Weights of a small GPT-style language model, trained from scratch on English Wikipedia.
Size: 11 layers, width 128, 2 heads of 64, MLP 320 SwiGLU, vocabulary 551, 2.24M parameters.
Architecture: RMSNorm before each block, rotary positions, no biases in attention or MLP, untied embeddings.
Training: 112M tokens, 6824 steps.
Each number is 50 + 12 x the weight over its row's rms, rounded and kept within 0 to 99. Layers, rows and columns count from 0. The size before them is the row's rms in percent of the matrix's.

# layer 3 attention query, 128x128, rms 0.0664, rows 0-63, columns 32-63
128:29 29 23 55 67 45 49 52 51 49 79 43 44 56 62 68 47 36 42 41 20 48 31 56 60 59 60 46 43 65 48 60
112:68 50 41 65 35 64 73 48 40 34 39 63 56 47 62 57 53 38 27 42 64 54 61 44 28 51 28 40 65 34 51 33
110:65 36 54 72 27 49 59 59 46 36 34 71 39 36 66 42 52 41 32 45 48 53 63 65 50 61 26 48 60 44 52 33
120:63 42 48 72 35 38 57 38 38 38 28 65 58 33 81 72 45 47 38 51 45 56 58 70 39 50 29 57 59 61 53 38
121:32 53 51 43 63 65 52 65 53 63 68 29 35 76 11 33 51 76 52 45 46 35 37 44 64 62 62 51 52 35 53 45
091:55 64 59 47 67 45 39 58 59 67 65 23 52 46 34 23 33 60 58 57 47 61 56 34 45 58 64 35 38 53 48 33
112:38 67 50 40 67 50 51 73 45 62 35 39 46 55 40 55 49 53 44 43 85 66 45 32 53 47 65 37 64 55 54 62
097:54 40 43 44 62 60 42 67 34 51 47 34 32 63 50 41 34 63 37 58 67 44 45 39 61 59 51 48 49 30 57 42
093:48 36 47 73 49 56 74 42 44 33 54 58 44 59 54 69 46 44 56 56 31 35 51 65 40 69 32 54 35 29 47 56
101:57 48 50 45 41 30 45 41 48 47 43 58 58 41 70 45 39 66 50 46 41 54 56 61 48 51 46 63 52 64 46 43
097:41 61 52 29 44 44 45 35 57 67 45 71 62 42 43 43 46 53 40 38 61 66 65 39 42 31 42 55 49 49 34 73
095:51 54 35 18 41 27 46 26 48 51 46 56 61 46 46 41 62 42 34 61 53 54 45 39 42 30 46 37 51 72 49 37
084:44 57 49 33 38 30 29 28 47 60 56 64 68 40 39 47 53 44 46 49 50 58 57 55 56 39 57 47 46 76 48 61
077:36 47 72 65 65 68 71 58 45 41 50 35 33 58 46 60 41 46 78 45 32 41 51 40 58 59 53 56 46 26 41 42
076:50 51 53 31 45 39 29 35 49 64 47 60 59 44 39 47 51 61 38 37 73 53 52 53 44 44 41 49 46 68 65 64
103:21 51 46 30 48 59 45 31 43 53 45 42 69 50 40 44 71 53 48 41 63 61 43 27 48 40 46 37 35 37 42 59
121:70 49 40 40 40 42 42 50 55 43 54 62 43 58 62 38 51 59 23 64 47 54 38 52 38 38 45 50 62 76 60 36
085:37 52 42 42 50 50 60 21 37 46 41 64 45 48 55 40 43 38 47 51 50 61 52 30 37 34 52 28 45 53 43 61
216:41 49 59 47 62 63 52 61 59 67 61 39 56 43 41 54 65 64 57 37 46 51 47 43 68 57 54 53 47 42 37 72
104:52 58 37 37 36 49 37 20 50 40 48 52 55 61 42 29 50 50 27 64 65 53 57 43 42 48 44 45 50 55 54 46
109:36 42 56 50 48 66 55 82 32 47 58 48 38 51 43 57 56 43 59 59 46 50 19 41 49 42 67 65 80 46 49 40
097:47 56 65 40 55 48 18 31 48 37 28 52 67 52 35 42 47 64 51 47 70 39 74 44 52 64 27 45 48 61 68 43
114:63 76 74 47 60 63 37 40 79 71 37 54 72 44 43 35 65 42 46 40 34 60 76 47 42 35 38 69 59 67 48 50
100:45 47 73 40 37 45 58 67 60 70 36 55 52 56 39 67 37 46 49 62 53 42 47 45 38 53 59 64 66 54 67 48
107:41 52 46 49 37 41 53 50 38 52 31 50 51 65 57 51 63 23 57 50 48 69 65 36 41 46 47 48 47 59 65 34
104:64 53 60 46 53 53 62 73 38 68 52 60 42 47 52 68 29 51 65 66 62 38 40 51 43 54 49 68 57 49 44 54
103:52 79 63 47 63 63 45 30 74 59 40 35 68 59 58 57 76 45 36 55 48 58 66 62 47 40 41 59 48 57 67 62
090:53 51 29 57 44 40 66 73 67 61 50 42 45 39 60 57 67 49 68 51 53 57 41 50 45 38 68 60 68 67 37 52
106:49 35 72 51 59 40 41 38 44 37 48 54 53 39 24 36 45 63 62 21 35 45 51 45 65 51 38 47 57 54 71 44
113:19 25 42 51 45 39 34 35 41 29 46 36 58 45 37 61 61 52 58 47 69 50 54 58 42 77 56 38 49 58 67 66
102:51 56 52 65 59 44 59 65 56 62 67 61 40 41 27 32 59 64 60 30 48 65 43 60 49 48 37 53 41 49 49 49
096:31 29 64 52 52 30 57 80 57 56 52 58 44 48 29 49 58 50 60 40 55 58 13 51 43 41 48 48 37 51 52 53
137:52 56 47 69 37 53 45 33 39 48 42 68 52 49 53 67 61 42 60 52 55 58 55 65 25 47 51 49 62 43 47 43
114:39 44 75 39 51 35 45 48 60 49 52 56 42 42 40 45 54 48 61 44 70 56 32 20 51 39 58 54 45 41 56 53
103:66 56 62 42 42 49 53 43 46 52 55 54 41 57 28 33 46 52 70 37 43 31 51 30 58 33 75 70 48 42 45 59
095:50 33 59 45 53 66 52 35 33 40 56 59 43 46 49 30 44 52 57 29 51 43 46 29 55 39 50 65 52 34 38 48
095:45 67 44 50 46 51 61 77 52 66 35 31 43 50 56 64 58 42 43 41 86 61 32 52 48 49 50 35 42 59 55 67
129:61 46 37 52 45 42 55 65 38 43 41 46 48 54 54 49 51 55 45 65 35 54 50 67 45 67 50 55 50 69 54 28
098:70 49 53 43 46 35 48 59 70 51 53 68 63 33 68 55 68 43 41 45 60 77 39 52 42 45 37 45 47 65 44 43
102:37 53 62 45 68 60 66 69 57 54 58 54 56 44 38 58 77 45 70 42 78 56 27 38 56 52 63 39 47 40 46 47
099:41 53 57 57 69 84 58 67 50 56 51 28 40 55 39 60 46 45 62 42 60 44 53 43 64 55 56 51 49 24 47 67
095:64 46 44 51 20 41 49 26 60 54 41 59 45 64 61 61 32 27 46 73 50 43 63 62 41 48 48 68 57 48 58 74
102:75 36 47 59 39 36 39 38 55 43 58 60 49 48 66 41 39 45 40 58 49 35 50 44 40 42 45 49 52 68 53 43
131:36 44 46 52 34 60 54 41 61 62 41 49 47 61 37 47 46 56 51 48 52 46 57 50 51 48 53 63 65 44 62 86
106:66 48 29 45 40 48 50 41 49 44 52 56 52 64 64 46 46 56 21 55 60 52 50 50 28 39 39 60 66 69 58 44
109:32 63 46 25 59 52 41 37 51 58 53 37 56 46 32 43 56 51 43 39 64 66 46 33 63 37 50 41 34 42 41 60
114:48 38 58 44 47 40 50 58 44 53 54 92 46 43 43 36 27 47 60 50 61 53 36 40 23 49 48 58 56 53 43 51
097:54 28 46 48 50 76 58 62 42 49 47 26 49 56 80 59 37 76 31 39 52 45 55 50 64 53 44 69 57 35 61 58
086:57 49 63 78 65 60 74 85 55 42 52 47 32 37 55 54 52 51 84 48 43 42 47 58 55 64 54 59 46 34 54 48
112:38 47 65 60 66 72 63 63 56 49 59 31 46 42 44 54 57 57 63 37 37 41 41 38 69 48 64 49 47 31 44 63
068:72 43 40 48 53 43 42 47 39 44 51 58 57 51 68 59 57 65 42 46 61 59 49 58 49 54 42 60 60 58 66 54
092:47 55 50 60 61 65 55 47 42 52 43 60 39 41 75 43 29 40 56 43 42 49 46 61 52 40 47 51 34 58 41 64
113:46 49 55 41 44 60 40 58 26 18 30 49 72 39 73 55 49 46 44 56 37 49 53 28 49 56 54 52 62 60 59 29
111:40 34 40 62 41 48 53 35 57 51 37 47 51 52 53 62 36 48 49 65 51 33 61 55 57 53 56 44 45 70 35 53
103:52 66 49 40 38 39 37 36 32 60 32 47 69 62 61 64 63 26 50 60 45 65 67 36 35 51 54 32 49 66 57 45
097:56 55 46 52 44 38 41 32 43 65 54 65 61 39 39 55 61 50 34 49 54 60 52 49 31 47 57 34 55 50 26 50
106:58 56 53 44 46 53 47 53 42 42 42 39 50 63 52 47 55 43 57 62 28 31 47 51 42 41 63 74 85 58 74 44
109:39 48 69 58 59 39 53 63 49 54 58 57 55 41 26 30 49 68 51 28 59 66 41 65 48 61 53 46 44 44 55 48
112:55 53 64 45 54 49 52 45 62 40 47 54 46 55 56 75 41 37 62 62 64 44 38 52 50 33 49 36 34 51 25 47
085:55 32 42 55 51 36 40 65 41 49 46 51 50 34 31 31 54 55 55 37 60 64 34 51 38 39 43 45 63 46 45 40
101:40 40 33 50 40 34 64 30 37 65 39 44 70 52 66 66 51 41 49 60 67 54 52 43 47 67 51 26 40 43 46 52
087:56 48 40 48 42 28 47 50 31 69 40 50 66 50 42 41 64 44 37 43 65 62 53 63 26 53 47 39 48 54 56 56
106:63 60 44 52 61 30 62 35 46 53 44 56 47 40 74 88 54 26 67 54 56 42 69 73 43 51 68 33 49 50 47 57
099:62 57 42 59 50 43 45 20 39 35 57 58 43 51 54 66 55 54 45 65 32 30 59 73 41 44 59 41 71 52 45 62
# layer 3 attention key, 128x128, rms 0.067, rows 0-63, columns 32-63
146:77 65 62 42 62 44 28 62 63 41 37 50 59 39 50 39 21 44 52 54 43 55 56 43 61 43 38 54 35 49 66 58
139:58 53 55 56 60 39 56 48 50 53 50 62 54 60 44 66 54 57 50 57 46 33 49 52 60 50 57 62 65 58 57 38
110:63 59 49 52 60 42 55 35 40 51 46 52 58 63 53 81 48 59 55 52 50 32 54 38 53 41 56 57 62 51 76 38
127:54 57 39 49 49 43 54 43 44 57 46 57 51 62 44 86 70 61 56 58 45 27 49 42 50 60 54 60 74 42 72 33
114:60 41 54 49 54 60 29 47 69 40 58 41 62 44 57 17 29 39 39 55 44 61 52 50 44 48 38 57 27 61 31 56
098:63 48 49 24 52 58 50 60 59 69 62 48 55 33 52 46 34 54 55 31 57 54 49 58 45 43 39 39 21 53 37 69
114:54 30 51 32 57 41 44 56 55 53 70 50 64 48 64 49 37 41 63 40 40 56 56 62 55 52 26 44 38 49 29 50
116:69 46 39 47 61 60 43 48 50 33 47 50 51 61 46 70 38 54 38 46 52 44 57 56 65 49 35 54 68 60 53 40
084:24 46 46 40 50 55 53 62 66 47 61 59 46 73 43 29 55 40 33 51 35 46 41 69 51 36 71 41 63 50 30 60
108:52 48 41 67 43 35 59 43 37 44 38 60 47 60 51 50 51 46 41 68 43 32 65 32 42 53 43 56 71 42 72 29
112:46 29 49 61 50 63 59 51 41 62 42 53 38 53 52 38 56 38 54 66 56 52 46 27 39 42 46 67 51 43 53 32
094:68 51 55 46 15 41 28 50 65 48 42 43 57 43 46 24 43 50 43 64 46 77 65 55 45 37 51 32 47 44 42 48
115:41 41 59 64 37 42 60 28 49 45 47 51 50 57 42 50 62 50 30 73 57 45 32 34 40 48 51 51 40 47 60 37
113:42 41 52 50 72 52 55 64 52 48 55 60 51 46 47 51 41 46 71 26 45 53 44 62 52 68 43 52 44 55 37 53
103:53 47 39 59 51 40 54 48 43 48 52 45 43 56 60 49 41 58 17 69 54 39 48 40 52 34 51 46 47 44 56 39
085:58 41 67 33 46 54 35 40 74 61 56 44 61 55 44 45 46 53 58 32 57 73 59 51 60 41 59 43 41 50 38 58
071:65 64 40 51 34 42 43 37 49 51 44 32 52 46 56 40 58 51 28 67 57 58 67 56 36 36 49 50 55 49 54 45
130:35 50 55 38 52 44 50 39 63 61 68 32 55 47 39 37 50 57 57 39 58 69 59 59 48 48 48 43 50 41 31 63
048:55 31 60 52 18 49 40 44 53 46 35 73 48 62 45 39 59 56 60 60 39 52 42 50 62 52 54 54 48 66 48 40
076:60 43 52 43 62 48 45 47 66 68 78 29 60 36 61 35 59 63 43 54 55 64 56 38 49 44 41 42 19 37 34 64
104:35 63 57 56 56 66 68 56 39 42 48 52 60 42 65 53 38 49 32 34 46 47 52 40 35 34 58 67 57 57 52 42
088:74 37 63 41 69 41 38 63 62 63 70 55 46 49 64 53 40 63 50 62 51 42 51 40 56 63 38 33 29 47 44 64
114:52 48 47 50 42 45 45 50 59 59 50 57 41 56 41 23 44 53 37 72 28 62 53 51 41 59 45 35 50 66 51 51
100:37 46 53 49 71 75 46 63 61 43 35 53 41 46 70 53 43 49 46 31 53 53 27 31 24 57 51 56 36 43 48 36
100:48 45 71 63 40 37 53 44 68 40 59 50 36 72 43 47 30 53 40 57 54 55 39 69 66 43 54 45 81 58 64 53
105:41 50 57 48 69 74 58 98 43 34 28 71 32 34 63 58 42 42 56 44 49 41 33 27 44 41 63 65 47 44 52 53
105:55 59 56 31 58 50 43 41 62 55 61 54 30 47 66 40 49 62 44 47 34 52 50 61 55 43 51 34 55 60 51 59
092:30 57 74 54 10 48 45 57 49 38 54 51 51 56 33 54 63 61 45 58 36 62 52 62 47 50 57 58 81 61 46 35
096:56 43 32 57 56 49 45 41 28 53 41 63 28 87 38 56 46 43 46 57 49 38 46 46 47 68 40 56 63 53 72 40
111:34 38 72 55 67 11 53 24 55 46 82 52 64 71 47 63 36 63 47 33 74 53 32 47 53 67 52 51 38 41 46 53
097:40 53 48 67 59 50 50 67 52 68 53 41 59 51 32 55 22 56 43 36 37 39 65 41 61 40 38 66 72 63 53 57
097:36 59 76 68 46 80 49 70 44 43 39 38 60 53 56 59 25 39 40 30 54 40 51 58 46 46 62 58 52 73 42 37
130:44 56 72 35 53 59 76 46 45 35 44 43 47 42 50 58 63 58 44 67 30 60 47 33 27 34 46 50 58 54 42 38
090:36 46 47 52 26 46 52 37 40 31 32 63 72 74 44 53 44 48 53 48 55 37 38 49 46 61 52 39 37 56 46 13
117:49 53 44 61 23 54 48 55 45 54 22 56 49 59 53 28 47 29 44 57 52 41 49 50 45 54 48 38 53 51 48 44
092:41 39 50 60 27 39 59 45 61 51 31 69 37 66 44 38 54 29 46 70 56 40 49 43 46 52 61 52 70 47 56 48
107:52 50 57 28 72 60 42 54 44 41 72 47 65 42 58 70 40 64 61 36 30 53 59 53 64 50 36 48 44 54 32 36
131:52 57 41 59 40 40 58 39 47 42 46 55 57 57 52 76 50 45 51 44 58 33 58 38 44 49 37 67 67 55 74 33
099:60 69 52 49 25 40 62 47 25 48 32 52 32 44 60 74 50 55 65 26 65 50 57 40 56 40 60 51 51 49 80 50
108:54 50 58 39 44 55 32 65 29 56 54 55 56 52 46 39 37 46 52 33 59 61 53 59 58 42 55 41 46 64 41 52
111:58 43 50 44 60 49 47 53 49 59 67 60 60 49 58 55 31 42 77 33 47 49 41 62 55 51 36 48 42 63 39 68
090:15 48 47 39 56 53 63 41 68 42 64 35 46 48 56 45 61 72 30 52 47 54 35 60 42 32 55 33 47 38 37 41
109:43 56 36 51 39 47 47 32 49 47 46 38 48 54 40 58 60 56 25 66 59 47 56 41 43 37 47 50 51 48 62 44
131:32 37 55 30 64 53 51 64 72 59 66 36 47 51 55 40 61 63 51 46 49 64 39 62 45 47 59 41 42 32 28 59
089:50 58 39 45 40 55 46 40 54 57 46 32 51 54 49 59 63 55 31 62 63 50 63 48 51 27 50 62 59 54 61 50
072:75 28 49 47 54 65 45 51 56 39 57 48 61 45 39 48 38 40 52 44 58 69 66 47 64 49 31 58 34 48 61 52
074:40 61 53 58 54 46 47 56 27 49 49 41 42 49 66 43 44 29 35 53 57 61 43 29 44 31 65 46 42 43 45 54
119:56 48 26 40 66 58 60 50 51 49 48 58 57 53 52 63 61 63 41 52 69 38 80 51 56 40 45 59 60 44 60 36
148:42 55 57 48 62 49 58 70 46 53 58 56 47 47 51 48 41 50 74 34 33 46 41 55 52 64 50 41 54 47 40 64
075:38 47 62 45 50 56 54 51 56 48 54 51 55 47 40 55 52 57 74 20 40 57 47 59 54 69 44 51 47 50 42 48
215:59 53 33 56 39 43 49 38 38 46 39 56 45 64 50 60 51 48 32 68 54 32 59 49 56 43 50 56 70 54 71 39
116:45 48 51 44 71 48 64 59 53 44 59 43 35 50 39 40 54 39 65 38 59 54 61 53 42 46 52 26 46 31 28 72
105:58 48 65 45 42 33 70 68 48 48 60 56 55 54 62 50 56 42 44 55 58 49 70 38 48 54 46 33 37 48 36 56
105:28 27 59 48 47 25 43 39 76 47 61 50 53 41 39 53 72 59 71 58 78 61 38 60 22 55 55 42 29 31 28 49
102:36 53 63 51 18 39 50 58 70 37 62 47 45 58 59 49 36 60 41 47 41 58 40 78 67 48 60 38 67 67 56 55
093:67 43 49 53 03 40 38 36 64 50 49 45 54 39 53 25 49 29 52 65 36 66 41 46 64 57 57 51 25 47 44 48
097:29 54 56 35 74 59 72 66 59 31 59 47 45 46 58 44 51 70 30 44 34 47 43 40 43 59 42 47 68 55 45 43
103:68 74 40 58 48 61 45 55 14 61 52 59 43 70 56 46 52 36 60 44 39 30 57 37 69 49 45 62 59 61 72 39
114:53 58 73 46 33 64 48 52 55 30 23 56 48 35 42 70 55 39 56 30 70 56 40 76 31 40 68 55 38 60 31 57
081:63 47 73 57 15 62 51 61 37 50 44 56 59 82 38 52 47 40 42 65 38 48 64 57 76 50 52 57 78 71 67 48
095:39 43 33 50 40 40 26 39 54 43 55 58 46 45 50 54 65 68 69 58 63 61 43 54 65 51 62 42 53 36 54 37
082:61 47 77 47 31 58 40 81 57 49 64 51 46 62 49 38 44 47 54 56 42 51 51 54 81 52 59 50 67 59 56 53
103:30 52 50 39 38 34 55 50 41 42 54 69 40 46 42 44 53 56 50 50 43 49 32 63 50 71 59 40 71 39 42 41
091:28 45 61 29 41 45 65 43 57 55 51 43 48 36 54 40 69 44 49 57 48 45 47 38 42 71 43 43 39 47 19 58
# layer 3 attention value, 128x128, rms 0.0468, rows 0-42, columns 32-63
108:58 35 51 48 52 50 43 39 60 47 29 65 40 69 34 57 52 52 57 52 79 50 60 38 57 50 50 52 75 48 42 31
107:36 24 57 48 43 41 44 65 47 61 53 54 78 62 33 47 73 41 56 48 46 27 50 40 35 65 41 50 56 59 57 49
121:54 26 63 46 69 43 14 49 61 53 59 47 69 25 46 38 59 41 57 38 38 52 61 58 37 64 31 52 62 55 33 50
098:38 23 52 49 40 69 54 56 61 39 40 62 72 60 42 57 68 70 44 41 53 30 58 52 53 40 26 50 38 52 56 20
104:47 60 32 56 48 40 26 49 46 55 33 57 49 33 46 54 52 49 57 52 82 47 39 52 47 61 38 62 74 39 45 34
107:57 75 55 37 59 52 49 60 46 65 45 36 46 48 41 39 19 63 48 60 44 44 29 57 45 60 48 51 40 52 28 61
116:61 38 21 59 46 39 28 40 46 54 30 69 27 74 58 40 52 62 48 38 55 44 30 72 50 63 33 39 37 55 40 32
119:47 33 55 53 35 40 28 58 54 65 76 56 78 73 61 48 57 23 46 46 35 55 59 61 57 53 53 59 63 63 53 55
115:48 50 37 50 51 36 49 60 61 68 45 67 49 57 36 76 46 48 53 52 70 54 59 21 39 58 48 60 51 26 65 43
106:47 35 34 54 67 32 33 40 40 48 51 40 34 29 67 49 62 54 42 49 59 51 63 31 26 52 25 45 39 43 43 49
105:65 48 46 64 47 64 55 50 43 43 43 52 41 46 67 70 59 59 48 66 48 37 74 39 68 45 50 64 68 57 23 57
111:39 57 60 48 57 38 47 49 32 63 65 57 76 59 40 57 59 39 53 38 60 53 47 49 53 63 51 80 64 54 52 40
109:39 26 60 36 45 57 11 41 38 60 58 87 49 63 52 31 60 54 57 38 46 46 43 44 50 60 35 60 33 64 49 57
116:52 13 53 45 52 34 40 57 31 53 69 57 78 52 55 28 53 50 48 67 46 45 41 54 33 43 59 29 33 63 43 54
106:50 54 67 55 46 58 65 65 61 51 42 55 53 61 70 69 44 40 58 52 37 63 64 50 67 51 72 51 67 62 69 51
096:72 33 42 40 48 53 54 58 50 54 44 58 52 58 22 42 63 64 44 60 40 38 54 50 14 31 42 46 46 34 47 50
101:51 71 51 62 46 34 53 45 52 51 59 40 39 51 36 58 68 65 46 61 56 42 60 55 43 48 54 47 58 27 59 45
101:59 46 31 59 44 47 45 47 45 48 69 39 39 24 67 49 52 50 52 31 63 68 61 62 49 50 28 51 32 56 53 48
098:49 20 46 50 57 47 35 46 33 69 62 70 44 61 60 32 55 45 47 59 67 42 60 37 44 49 40 59 38 57 31 49
125:25 45 36 49 45 42 74 46 34 40 70 39 40 46 31 26 71 58 56 65 39 56 61 49 55 54 24 32 73 53 51 33
121:47 77 55 60 37 34 57 42 46 51 40 22 59 18 54 50 42 60 52 32 58 47 28 66 44 67 50 33 40 37 50 44
130:39 48 47 48 38 37 61 56 56 68 61 90 58 50 57 57 62 35 55 51 68 51 51 40 46 59 67 45 50 55 67 53
113:48 63 49 53 48 51 66 49 32 33 55 45 36 33 63 46 46 54 45 76 58 56 64 42 61 27 67 46 51 43 41 57
111:48 33 50 47 48 49 29 36 60 44 53 58 60 58 33 30 51 54 49 42 56 31 50 57 46 60 10 32 42 60 31 32
120:67 76 47 46 34 53 34 47 42 40 45 41 23 45 54 35 50 65 42 54 54 51 43 59 66 52 65 50 61 50 38 63
113:45 58 51 43 43 68 58 50 60 59 51 42 27 36 29 38 54 59 57 39 38 61 49 47 52 62 41 25 62 59 60 49
107:59 68 55 58 63 40 44 52 61 63 40 49 49 35 35 70 58 59 47 45 63 41 54 62 24 51 57 67 47 44 62 57
122:48 51 57 46 47 75 66 46 72 29 43 39 46 54 76 54 52 36 41 51 45 42 49 35 29 57 56 59 52 75 50 65
108:50 52 50 49 57 31 70 45 16 35 44 28 51 33 65 46 35 57 32 50 49 39 41 46 72 17 45 67 49 52 56 56
116:51 58 34 49 54 41 47 53 55 42 37 47 46 22 41 78 59 59 55 39 45 58 78 49 36 42 43 52 69 26 65 46
113:44 73 52 53 54 32 64 45 37 44 39 38 37 42 55 55 47 51 59 69 53 66 46 53 54 50 61 53 78 44 44 62
110:48 46 40 51 45 36 61 52 28 34 46 47 30 47 57 44 60 78 43 36 50 56 35 64 40 32 57 20 54 65 52 39
117:57 58 43 44 42 43 43 45 67 53 28 59 57 68 46 60 51 52 46 43 48 27 45 42 65 49 84 57 55 51 47 54
114:47 60 70 48 40 42 55 45 53 38 37 51 46 33 56 38 40 43 40 24 46 31 49 48 45 52 29 30 57 76 65 28
117:44 49 55 51 49 48 46 50 62 71 59 74 78 49 37 63 36 52 53 39 57 52 75 43 49 50 59 68 40 52 45 36
107:58 51 49 36 59 38 56 57 47 46 44 67 49 51 29 46 76 44 73 63 45 55 26 39 56 51 54 43 81 45 63 62
096:26 40 60 67 51 61 71 47 57 51 59 46 70 49 31 53 47 36 53 43 61 50 63 32 16 48 45 64 35 40 56 40
102:57 48 60 50 42 48 50 49 67 67 61 56 48 27 34 54 65 51 50 36 59 49 52 38 26 67 56 61 32 26 48 52
105:34 50 39 50 58 51 27 39 55 66 52 40 34 23 24 39 63 52 61 49 67 64 47 58 34 66 22 37 55 47 54 33
100:48 54 61 54 36 49 37 63 87 42 49 58 84 42 42 68 50 24 69 44 47 61 57 52 39 63 68 52 70 61 60 36
104:26 56 73 44 35 86 49 68 51 49 64 53 74 53 39 68 64 63 52 40 43 48 52 47 44 58 49 38 44 43 52 34
116:51 69 59 55 44 37 65 45 52 48 35 51 61 19 62 56 38 50 53 19 46 52 56 62 36 50 76 50 50 56 63 46
122:56 54 53 57 22 42 31 63 67 52 45 70 58 61 39 60 43 31 48 66 48 47 34 61 78 58 55 54 81 56 47 42
# layer 3 attention output (transposed), 128x128, rms 0.0477, rows 0-42, columns 32-63
106:51 68 48 62 48 48 49 28 53 46 47 62 44 50 53 60 47 48 50 69 36 56 40 37 46 47 38 46 39 57 48 55
106:52 62 45 47 60 49 51 32 53 44 44 37 45 44 28 44 63 28 49 41 58 45 49 21 36 54 38 54 39 49 56 73
112:46 50 55 60 38 51 34 22 38 57 29 58 53 47 55 61 52 57 59 49 51 54 56 44 52 75 41 52 39 50 60 66
099:54 83 55 58 53 50 55 51 64 42 64 40 49 57 35 47 67 51 55 49 66 68 57 33 60 42 38 63 50 54 65 64
107:36 34 53 61 50 69 40 30 47 39 48 57 49 54 55 52 45 58 53 46 65 66 46 41 49 46 39 61 82 37 47 52
099:68 43 42 65 48 32 57 62 54 43 46 52 59 39 44 50 40 59 41 56 55 46 61 87 41 76 43 56 57 38 48 42
110:45 48 45 48 35 25 52 53 59 31 59 47 40 75 61 31 65 46 36 52 50 41 49 37 65 54 52 48 82 48 50 39
121:51 56 43 31 47 50 29 57 33 64 60 32 57 49 56 40 59 40 54 31 41 34 59 68 44 58 58 52 47 62 38 75
114:54 46 44 44 38 32 59 16 56 63 31 37 34 44 74 52 43 60 35 68 65 50 52 67 58 39 18 64 52 38 42 66
104:41 38 45 40 29 45 48 28 39 52 20 54 47 59 60 66 61 42 35 41 71 65 58 44 67 51 42 46 62 50 60 57
102:47 56 38 53 59 49 62 39 54 47 44 40 55 55 60 55 40 30 56 57 51 65 53 19 48 43 43 38 43 55 45 70
107:58 37 40 35 40 48 57 41 51 48 59 51 50 47 62 42 46 30 53 42 67 35 49 44 27 60 58 47 18 40 47 57
112:30 77 47 50 53 38 59 48 55 47 58 39 47 57 61 43 52 35 40 53 49 43 54 32 47 46 53 56 47 63 64 44
107:52 65 48 51 50 59 32 62 38 44 62 51 51 59 26 52 71 51 37 33 46 43 46 56 53 49 69 45 51 58 53 47
103:67 69 38 43 38 37 59 51 44 33 67 29 53 46 50 51 51 57 58 44 55 49 68 55 54 35 52 45 32 53 52 49
096:50 70 56 68 45 39 49 55 51 62 49 65 52 52 54 52 60 45 52 52 56 64 67 79 67 47 52 45 51 51 41 73
095:35 12 54 42 65 76 65 52 51 58 60 47 44 54 42 56 39 45 54 50 54 32 42 53 42 58 42 64 53 42 59 55
101:54 41 39 42 40 49 39 76 25 51 47 44 51 27 60 34 55 49 69 25 32 72 43 56 68 38 53 37 64 59 51 52
094:47 73 38 33 35 36 48 39 67 58 52 54 64 66 66 59 52 36 35 48 50 54 58 35 58 48 42 52 33 40 53 58
117:41 72 60 50 66 58 60 49 58 42 53 59 53 50 34 75 49 65 79 34 70 50 41 32 48 38 48 59 36 36 44 27
124:52 16 52 55 46 68 51 60 44 41 45 51 47 40 26 31 56 33 42 47 60 41 47 62 44 74 50 44 42 43 69 49
123:43 76 52 43 36 28 48 48 60 58 66 37 52 33 48 42 43 51 42 51 50 32 51 74 47 36 47 57 36 39 36 61
109:58 57 47 56 54 91 60 70 43 58 66 58 68 59 43 81 42 47 33 56 56 66 59 52 47 45 63 55 48 42 50 36
109:27 57 60 60 67 45 44 42 65 51 37 64 41 62 58 49 62 49 52 45 48 57 45 38 56 60 42 52 56 57 64 60
117:56 42 44 77 60 81 51 82 54 36 60 54 51 39 42 64 41 34 46 50 44 45 45 46 56 54 66 47 59 37 45 36
108:36 59 56 66 73 43 49 74 45 48 48 58 54 35 29 56 44 61 63 55 31 38 32 59 36 41 43 43 49 55 47 35
109:58 28 49 66 41 49 46 47 30 49 63 27 49 52 24 49 57 60 60 50 37 63 45 70 45 50 42 56 59 41 62 59
121:46 41 42 32 64 37 50 36 62 53 31 60 55 59 46 41 47 41 51 51 50 52 54 51 32 33 54 45 64 64 47 62
108:25 20 40 40 51 36 66 60 44 50 43 40 62 41 49 44 48 50 63 36 61 38 54 32 39 67 47 49 56 36 45 32
109:59 46 44 62 36 69 53 53 15 46 40 41 48 42 41 47 58 40 56 59 53 80 69 47 51 36 44 34 53 57 59 65
109:63 38 41 43 31 64 61 49 38 45 54 60 63 49 55 56 37 42 52 56 79 48 66 63 40 58 65 48 34 27 52 38
110:48 66 50 50 43 44 51 72 40 45 57 57 59 49 37 54 73 58 47 37 47 46 55 68 64 37 66 33 63 44 38 36
120:44 35 39 53 50 43 60 54 52 50 46 35 36 61 45 28 61 27 35 64 39 24 54 44 50 60 58 36 35 62 52 70
111:25 46 59 62 57 38 59 48 59 49 51 43 51 58 35 55 57 59 58 30 60 44 50 51 41 46 46 58 65 52 62 49
109:46 51 61 41 50 44 53 54 46 63 67 39 47 57 65 57 53 54 42 63 76 57 57 68 44 37 56 42 33 62 45 70
108:49 57 40 56 50 69 64 30 44 43 39 56 52 40 52 26 36 40 41 70 52 38 62 23 45 48 56 46 36 48 54 42
097:43 46 64 25 52 41 42 26 67 59 48 47 51 62 49 54 59 62 56 50 52 84 30 42 44 38 25 62 47 39 42 48
094:46 47 54 38 44 57 54 60 63 65 46 54 65 49 46 55 55 24 20 60 45 61 44 51 53 56 26 54 31 37 41 59
106:37 44 66 60 39 70 35 43 35 46 40 65 55 55 41 59 42 63 51 51 62 56 53 51 61 52 41 55 52 40 59 42
096:44 51 50 41 50 67 36 46 37 60 47 49 67 50 50 33 54 60 55 53 49 58 56 75 38 44 43 65 47 50 45 70
099:66 53 51 63 60 74 45 66 56 45 62 47 39 48 44 49 46 57 42 58 54 52 39 88 46 44 45 69 34 44 60 57
117:30 31 55 59 45 27 45 72 40 47 60 53 48 41 36 35 56 51 62 38 47 32 58 63 50 50 55 30 41 55 50 53
118:35 58 49 54 67 69 41 42 55 62 53 46 59 53 71 27 35 51 52 61 40 34 45 61 33 68 40 72 53 32 35 66